config.toml
n_layer = 12
d_model = 384
n_head = 6
n_kv_head = 6
head_dim = 64
d_mlp = 1536
vocab_size = 32768
activation = "gelu"
norm = "layernorm"
norm_place = "pre"
norm_eps = 1e-05
positions = "rope"
rope_base = 10000.0
rope_fraction = 0.25
qk_norm = false
attn_scale = 0.125
bias = "qkv"
tie_embeddings = false
parallel_block = true
init = "normal"
init_std_qkv = 0.0207
init_std_o = 0.00422
init_std_up = 0.0207
init_std_down = 0.00211
optimizer = "muon_variant"
lr = 0.0126
lr_mult_qkv = 0.5
lr_mult_down = 1.5
beta1 = 0.95
lr_head = 0.00627
grad_clip = 1.0
warmup_steps = 200
schedule = "wsd"
decay_fraction = 0.916
decay_shape = "linear"
final_lr_fraction = 0.0
batch_tokens = 131072
seq_len = 256
doc_mask = true
train_tokens = 698900000
steps = 5333
dataset = "wikipedia_en"
Each number is 128 + 32 x the weight over the matrix's rms, rounded and kept within 0 to 255. Layers, rows and columns count from 0. Numbers have three digits each.

# layer 3 MLP up, 1536x384, rms 0.129, rows 507-523, columns 192-383
139099149135144105068138084162141138121106164199148165135153131121124087136169124121092128103142116129097136093157142099146165158128172065184148116132142126156164108113119141146154111099175112117118108099163134129177109123176114158166138083117129173146120159107090130136089101059119096217130090158141116149155046165149125104157141135111057127115084136151080182116085091171130154140150095111120119132130100126066135129131161173165098128113166105089072086061183130177153107178169115118101135152200088119168145181073087144105122132159121119174115127131111171151211159128157135120
091182084115151173156156143108139129105129132092097091130166165123220132131148121165089132153090076144097100098116116109138154141089111133090107125101085062105168120108119128106110135110131119088162134098144117103172139173127124165145098154140069090092085135092174158164124121154113076139153159157132142163183121050143098135159139194147100143108129120179125128174127092149065152078213177145152088120095077136119176115096153116108103152162166159122086140152124104156138125150128129126160067136118068093102146125150132173130125093074098127127116136074163184169070124148101117170
140159175163148147135035147141135150170168155113165179165167111104117086133118113169130154029172148124093088142119103168151098108060116116101154138105172115126139128129055142125109110130018133122100206122117104107135136140103165085147122050105128112104130111153132112129102127186151126102117088040107077112122154106170093143126076085118094112072169131130156143127171177112081129150103117131114132062127128139057092074149110182134084161170096190116156163097144113180117176092131123151131114096080058141160162134094134101146174176097135077129159128137173115156111159107130097139
179091129138159110191115163089136153132141107157138072131081148108141128124088111092138089121146138083161135140176088138121078117141080175103189087130139111149112084178131063128056132129183137189119107092172138087174161129186105172110085109152179203118133132165081199180135180120162168148189164120209098114113133091118104129114118155122104127163134109133132102123107169140126064138091116116120165111110132139138127115109133112180126165136115135138117136105107102134107137055141089172146061081178143121115148086161154144158127096127138135137053148154128126112101126143158123064
117175110136128139140025140170117133151139130126172116118131082152068124140111142086096079102123163138095159149082157114148067142128163109177140104109096137146105138202130142139079103160119114118147108094189052128143101126108119062132165129088083177091195130140116055152106104112135167106109101171105201182096070090086135135095146183146131134135145159080118082152182087149143144133142154129100103106070128109090131099127102109141158170157157084086183168142128108134114116062173059182168079130116129137112194138121144179148177092120090126163087176135122141094154147155149135152
136081145076107161129144137147096158154133168177136119165136157157107136102161155122151145173102125119111169140064101139130161105105151087133161086104116098163155122088144197161122137136165174115143158044122110076086100040145085134098125072130190172074174146153136133124193139134122094082120135128145144142165206137145118129190139108164160121161164065141132104116156089107101047165136122128106060080153146132181129151200195147126076113128091172107075160109159179131188140124117108114153159091140102123171088137071107158158087102105116066124166109207106165126057152121064140126
135114156107107158150105102102098123150176194152110110108123140148179125092216143139163090118111160114104103122138115197115083192145142106173058095140119177069144081057126093095065137046164130137098070169125153142167167104134146144127130135087148097130121150133081158136113184114174158132106093085067128089138121126122149138071164138119114138125173137130096143082094088144105117136114183094147109127120149117160190103114177136142105109113076102110107147143096154148177141130127161079095108079117159135098127162121165149151132148075127124180184073098067150182135081084114138153
156144119089032128114143081111105088129148098087110141151156171124162103120117116144170127151114093155081136174138149084145051151071092131121122212093065132082100096130125123118143099114161115097084138119093092053087146121101147153146131138073084146149080132152142111135175129177113164121136140154135142155144090170169079093143124127182104179128099128103149137146145134103115140155149091133104162083186092199168121116170098143141081125113156168125132147172115146185151173123133182153127130113170125125076104096162096149117156077147171088162100106140136073144103109085164115114
101126087153136101155119100129134097144090173104172076075139073173134136138133151143114140182083135170129127183113108128122147136157134177132183147109143126097116109163183128112091185103104111168094181086041106116096178107161098098116152118133103108158188149115145088181097123151143147128144108133096107128164108099140092142141119172130141097120126122152148162138088118101174137102183088116135114144121116138122081105131128133076173216105146172147138148107124181209151093153090068082158131182151077081100121141158142147129125164132167123134115162156117114143133080102161058147
117172081143136187156144129114117158129102152199142149136080110144134099145117126138160141119166101166097075125127099144129128133194140121141138156110143116129132108129108110115125125135117107107094121119129126161106102166138096158139096095153116134139147145163125142145093136130138126114108096096109127120132163105155108145146159110140144096147119122130141149138094159118132125078133192114109103118099159079107106125030090132135126131106137165158091122140144123103121113064112167116109069152118129139090139093096124152145132133143116155084117108133113125137134150145080128127
150164175156128093131126148161115092108115129163160184128115174156153157157067084137138095114091123119133123073131146142174110122116096129130095119104099153181140183122123161141112131125162122114112105084154142121148098121171124108131156187146126150120141152175139171128069121142122147147101151194119106156121162059092104170088144154145083179106119130122073221155169066113116145120079057071145099141091172166107106122132148149095154149070119078133152138168121127138193101125118073129175145125132102194103136108148168139108175152143070149139086133106125132085145153131079182176
164100131144167158127125100091146119184133109146099137146130089036145101099128135064123143130093083097116102096125084121135158127068057144135134147169113166151145065093125139178080089118148118169145157124129180200149095056122176149119106096059177125161201149074154089088122137140098111135184155165163113150144119193089110082161101097144092206155135157146174131108118091130143062161081104096096088077146154172095098115186123156123092197184091139104153148210116086127179109101156108120120148098108137114117145119121153122073097119125129149110143111109142095158102140122222129126
164102141151142168061078099090080133108166137125083127129121110186093117049130133212183161097154129165180115123173160124114108162151212115103137096195116144135156131116150111092156167136170106134125123108126078104085134129178157091196117135147115105209101160148114059137097108122124169124088170126072091130138098119116120164076192224095143147125096109144108112116205131127070129096057125141093129140093130145135148163104171018115134113130101120051146166076109146160139113109082113113182137066176148149082123154123146105129109151088083141175183190063171162132057105118096134096
087099106164109062171087145118134079101140120201080091081085141147129139140136122122128091090120128131132140167116160136141130074140168148104191164094100199163138112121110092134105107111132171128210121136119126132133129063120108095128138145148132114112089129128163175168147134083117114103092161123138131115108161106090116170137156144079080067092127130117102038123104126173164092092139115119151151090169128143134157171170108152086109083175088110160120169096196146120095098158097132163196170092129102167123125134120163134150161072116118131153118125134077135126156099142096143194
092142093102140163100082105130182109188158104112136121108147156114086089116128106202093127164119134121091153129129160160191160109110158071099211152093150146156143115097117100111079071141126124109130135104146111131139135141088094139110133099112128165162113118057109074127170104099067105124095137148096112112123115094123129163107176094104110077214141073034117201150108078106151094121183096128070061172139112054194109073161127099123161132130107130169131101120107146112056159097098079164150126123116153131083133104181154114099140169117120145126163103213156093120098106068126120089
180157130167064157134093144156100119071171115109153152156189105154132154138068174142128138134081115124099137125158102151107076135048162149127141156112096125126091164210111120139101160119156141105176136150143113136136129117146111119078135145111085090091130112140149144170155088095120120152141143129107109094108114074144137101112113174135124134135092159143092140090116095101144088126110133116144113129100132115136088143180137174108105121125111164116125177156117117142068140147191128158152162106104116140159118098141160145094108173131130178096132100089131152151160091098158128097
169162146124114144153124153128126090110133171117175149127182121145172144133110160144124079116137147131132130138122127095105124133176060115086088105159132124124074162077117162135145213178133132113165158128100123111119105146131139129149126140151141154162052152149103101089177131096139084133117129168113117108108182142079135049101147120160160099146125125130083106142106129079135134192103144096065167058160152159097144136156134166088061144191139158101170134157155048140199162099103144105110152111168104108165137105133116131153172118129132111139131126104128120149128111113125134117
# layer 3 MLP down (transposed), 1536x384, rms 0.0506, rows 507-523, columns 192-383
111139121126178136032113151130086164109095052092159132135129162162142125165112078070081106127113141043094104122109138045121117089125120126152120155136136086144149168136145110205155095154141121094059176161119154206102135080176134109162096140110132144160128124089121111082115128048128097143094093135112102144066145111147071135118183141174064166152163117135124183114103145097142154094107124135113120165180125204115136115100179113135167121101083152102137151138093133155170134124205082184121067143127156137132120104128119136091136164193127054154113146169112127127153106125157187166
139117138109117151144134146052166097099088156121112132126075083113129099096158134113131121166126120125174061144126088098115132231124107104152076162150140078089140111166111095181128146124153163171108123138148143150146156103098125145096101078173196140128074128125152138132146127207099225168100137087109129129125096090116115163138131154156144100149155124164127117124123134183150100096131190096136146143136081124147175087094133155121140088170113105185070141155150096165120145114105135140104153133122100145188094144128157073117129151079141038163096130147131134157072108144122068123
076144094089110097137163166175185178093101098175188090138125166183153104130141197115124105071101103133130165092156110153147156122128084104113150097142143182092103035112129116155113157139131110075094133148128078094121090149118153125137124127188069084118141133084145148130106151121123055156155060097143117146098128133131114154135145155167184118064144140153124119129185114187144143160103174108132088050181135104175102135132108123156182166143167153179078164134182116122122120097105100121116171138027170169126123131092160193154097040158165167132145124082107186132083153086132041153
121158156161088045129133116121127147132177115119085155105117174131154130134129064038156152196128098144137123145140085189069128062162154144159108058137135112072142068166125117119144114111144073176098110142101140162129189184123147111134081127109172126148150095131156131112106085126067174147079164143153145103071122154155133106116088159123131122129131124189110106126186075132161177091138177131196057104110107156113124106153105182141119104150133137081111130151139091088162185105156125137109134136155186095111099134189116117082200079118154144171111089091038125104136174100158082090
151123081120146089170147162165098126116139137120138095092136162161148189154169163141124131120140079169098150128138100136177165088184137125111120123171200147165143105189100216178133188205078104069078160155117159042156128136116089126139068156165092092080109123076151195056154087124080134100172107165161145149090132104159110109205066177148148102094135167152146051135124162106180104106155161051099204150080119101104164125145129083118121188139110089118129120147145235108199170080145155143183097155132197100075147101120147140161085153174100215179118151042120125204226128125110149069
078145121160187077116127161150158106149137187123094176144138123140098122119157100120101165089158111132107178138077132141121121103109124126066100098130157126158202160109112132077122126210207120148094172114117151140131072105188145139129151148136069161139132104127137068124192091157095182105088096128207133158089125117143129082128093134164100132144168079179193110111138142168107175143129182129161090124125104110160100183112131175147127097117125092080177093127125198114099144064129118100147102095110126165149134130077167108070145152066165133047110149126096087121123111159123110137
117086139141126123114074167094139110086166115188179113139145101182104149127094141132123076174175100171132154125107131120170118129102155141109107163146118111136156135136169153113170092071125149183066173144083125090124129115105153117114122164105133180115131131125157120097133133123193086082108205154123127142146197102155091116104084146165120111159077176132110108162064185121137111141153078163188160134169116109088110136133123157133133126071154150135148117166148127102168178169143117134100121050117128148076190108151094177170082122149129110129172120132186129141119111095080089106
095124129151067124179136173212136153081092148138138125196082159122190186106140105134128111214135089161120135203101098168131166137152148117167141120162136193093097158086084118097113107126149127120127075081075097168104167079117181156105098090093130187158159162155115144161106152177147135171097159130131079087135047162155111129128101060148100088197127058145132106124160053120134165087101105128089164093177094141128083146173150143136077132092144169077089141137046130100069155143138081123166091139122131130148120116115138145139139169125123103128101074128083092142074095097107165150
123164107120128120167207125138121149083100078125112125159106069126114141096114170088199139062123119157110136137120157110144106142114152094149140142129121144128109132170087119121198098157076090152158094166144056141100104151100106128182136143141168143140121094153153145121115155082161158107141170094122163081149159163077139104108141106116127144147139120107146169148126135097117146191086124158109093121130163162178110106081125196096072087113105131169080091104141099083148146125120154138099121102128114114141118143131152119115112145134137164110127191113066177109121127132140096167
145039110113088124103116107182085092119107058135175100068162126106125111139098114120109061116101187105123161072108111128092104120064122150120099146168103180166134119124119129182158138120136135117156150125145128102143109083132161103193098187092110119159114091116125124094173112110155193196126156168196131190113076086126149126108121131108159105113159152139118100099115134109145159138136073104153103100092103129092137103202175143151099121152109068114165125148118102154190113149145166153137141105132131122205120149183148128130112101091077093166127101103094137074162120097137136116
114115076150148133118140124143158168130155161131128123151078110092131113139111136056104118111143143121180144198085116135068135119139158150130101132147116143120153139098121107092147138108148150146136083152130127144117130100136148131102109141151129122168152119155139100129181086159109144116145124099124140114160155166130139099179115091135162100176151102162115135078138145158128131143098108183116155089137084129246140107047058123136108143166145143158089163103129127101147128127136149144096105089167122072089176107135164097141142071090151148118136135158109152073091100158152096169
124116147085132091124124105182143125118076125082152126096149097113138097161080135128169121149168107164143144112094124131117138146156128091102075153141174094230095103101078082153130162143181153101114189102108106092151143111100187128171140100116196074111131136065141102187104129109178114120144151158172145128051132178123089091150082114107116144153198172155167098120140113119157086096086085147142113126112076136133098129156134129100177206179146172033163072184110102121192119132141101100182110121108114203163130151141110105125115181127079100092094130119155115056092169064131109175
177113110179163161056128108147090084132172146205125111120149097187106158085129158126208113107165127132086086154094153143153193144153122073129140058154140103138081151116067135131133112142152109141053130153163143146115136123149143081107131176124076174142178085104133151108129127157130156137066176122125156091124142155148134140132143147105120161129130131052085109114122097116194126144147148110209159151156105191124084124130133117147127139135056170090072138094090144084118138163111060113065134103096140122198097140080129117114174181137088148147114161050096154126156095121122115083
115160137112105102142087122127178142099158108130102059134094128121109208144123080103142111101113132117082155194127182102097146097105116094100104126121142170135133121108130145135131130120116139123110165147120164097111119141142159103115105201119151092154126137085189111117185100115176134120131144143086151150144134158077080129153062086141141118125133124121149107108167112132134146182152140119197143095147127174070162116122155187159179074145110042174143130135185148117133086112126115121129153115176116139127117147091182070090151145129167151136086186134140099099141109127104119110
131109136126140093167129090138163150102132116151126164169067099116118148184060100150090129081144087167115104129089157096107125120076123155110150120079168138181128104127158143133110224149138120095146085104095119180199190163110146131165148105116083097146146137157083139089136088133119187190134156128148138091103097148157088151103115110143110136141128111106127148111113152174165127095182099070148142144153128159129144106102180173131129178197158114183173133146163098136201121124145120137121125075088152140118125138149110107132140126137136104161130142173077145177143160116094119148
117138094154110101130115126161122115140167081111125150064056099163130098132113198144123131116106075142089090082137152086147154100119095107089102173138149114160138065154129147062156120069123107168173088154109094154122155176196157162107165088099151116101127145075112165154118148165113106144131112106092096135183176117173165101116124181116149162122196122120182132118129056149108032105140152098138189127195153131123120138167139146105098151157067170107153061173160166166162110135148141051177115115136113198116075155127122164165097145155127103169069142102148182134119149065180009081
095135099124105099135159176126125125101137091156102142084089156084157099160109115115134142113116095171149081149138148125134156140078153145164112109127147186144147086159157129106122168102136109161128097140124109145154172106120179138140110133135123152101080120121148128117105130111098171133157121165117124085173112140166096169144076151123141127090088092123178111090131120146098082099150144152122147176101104124138131127140130155117182058085092100126124104130120130160129115189102165071183115163133101112124148143107086143122144143126172190183101128067130140123135150103097122151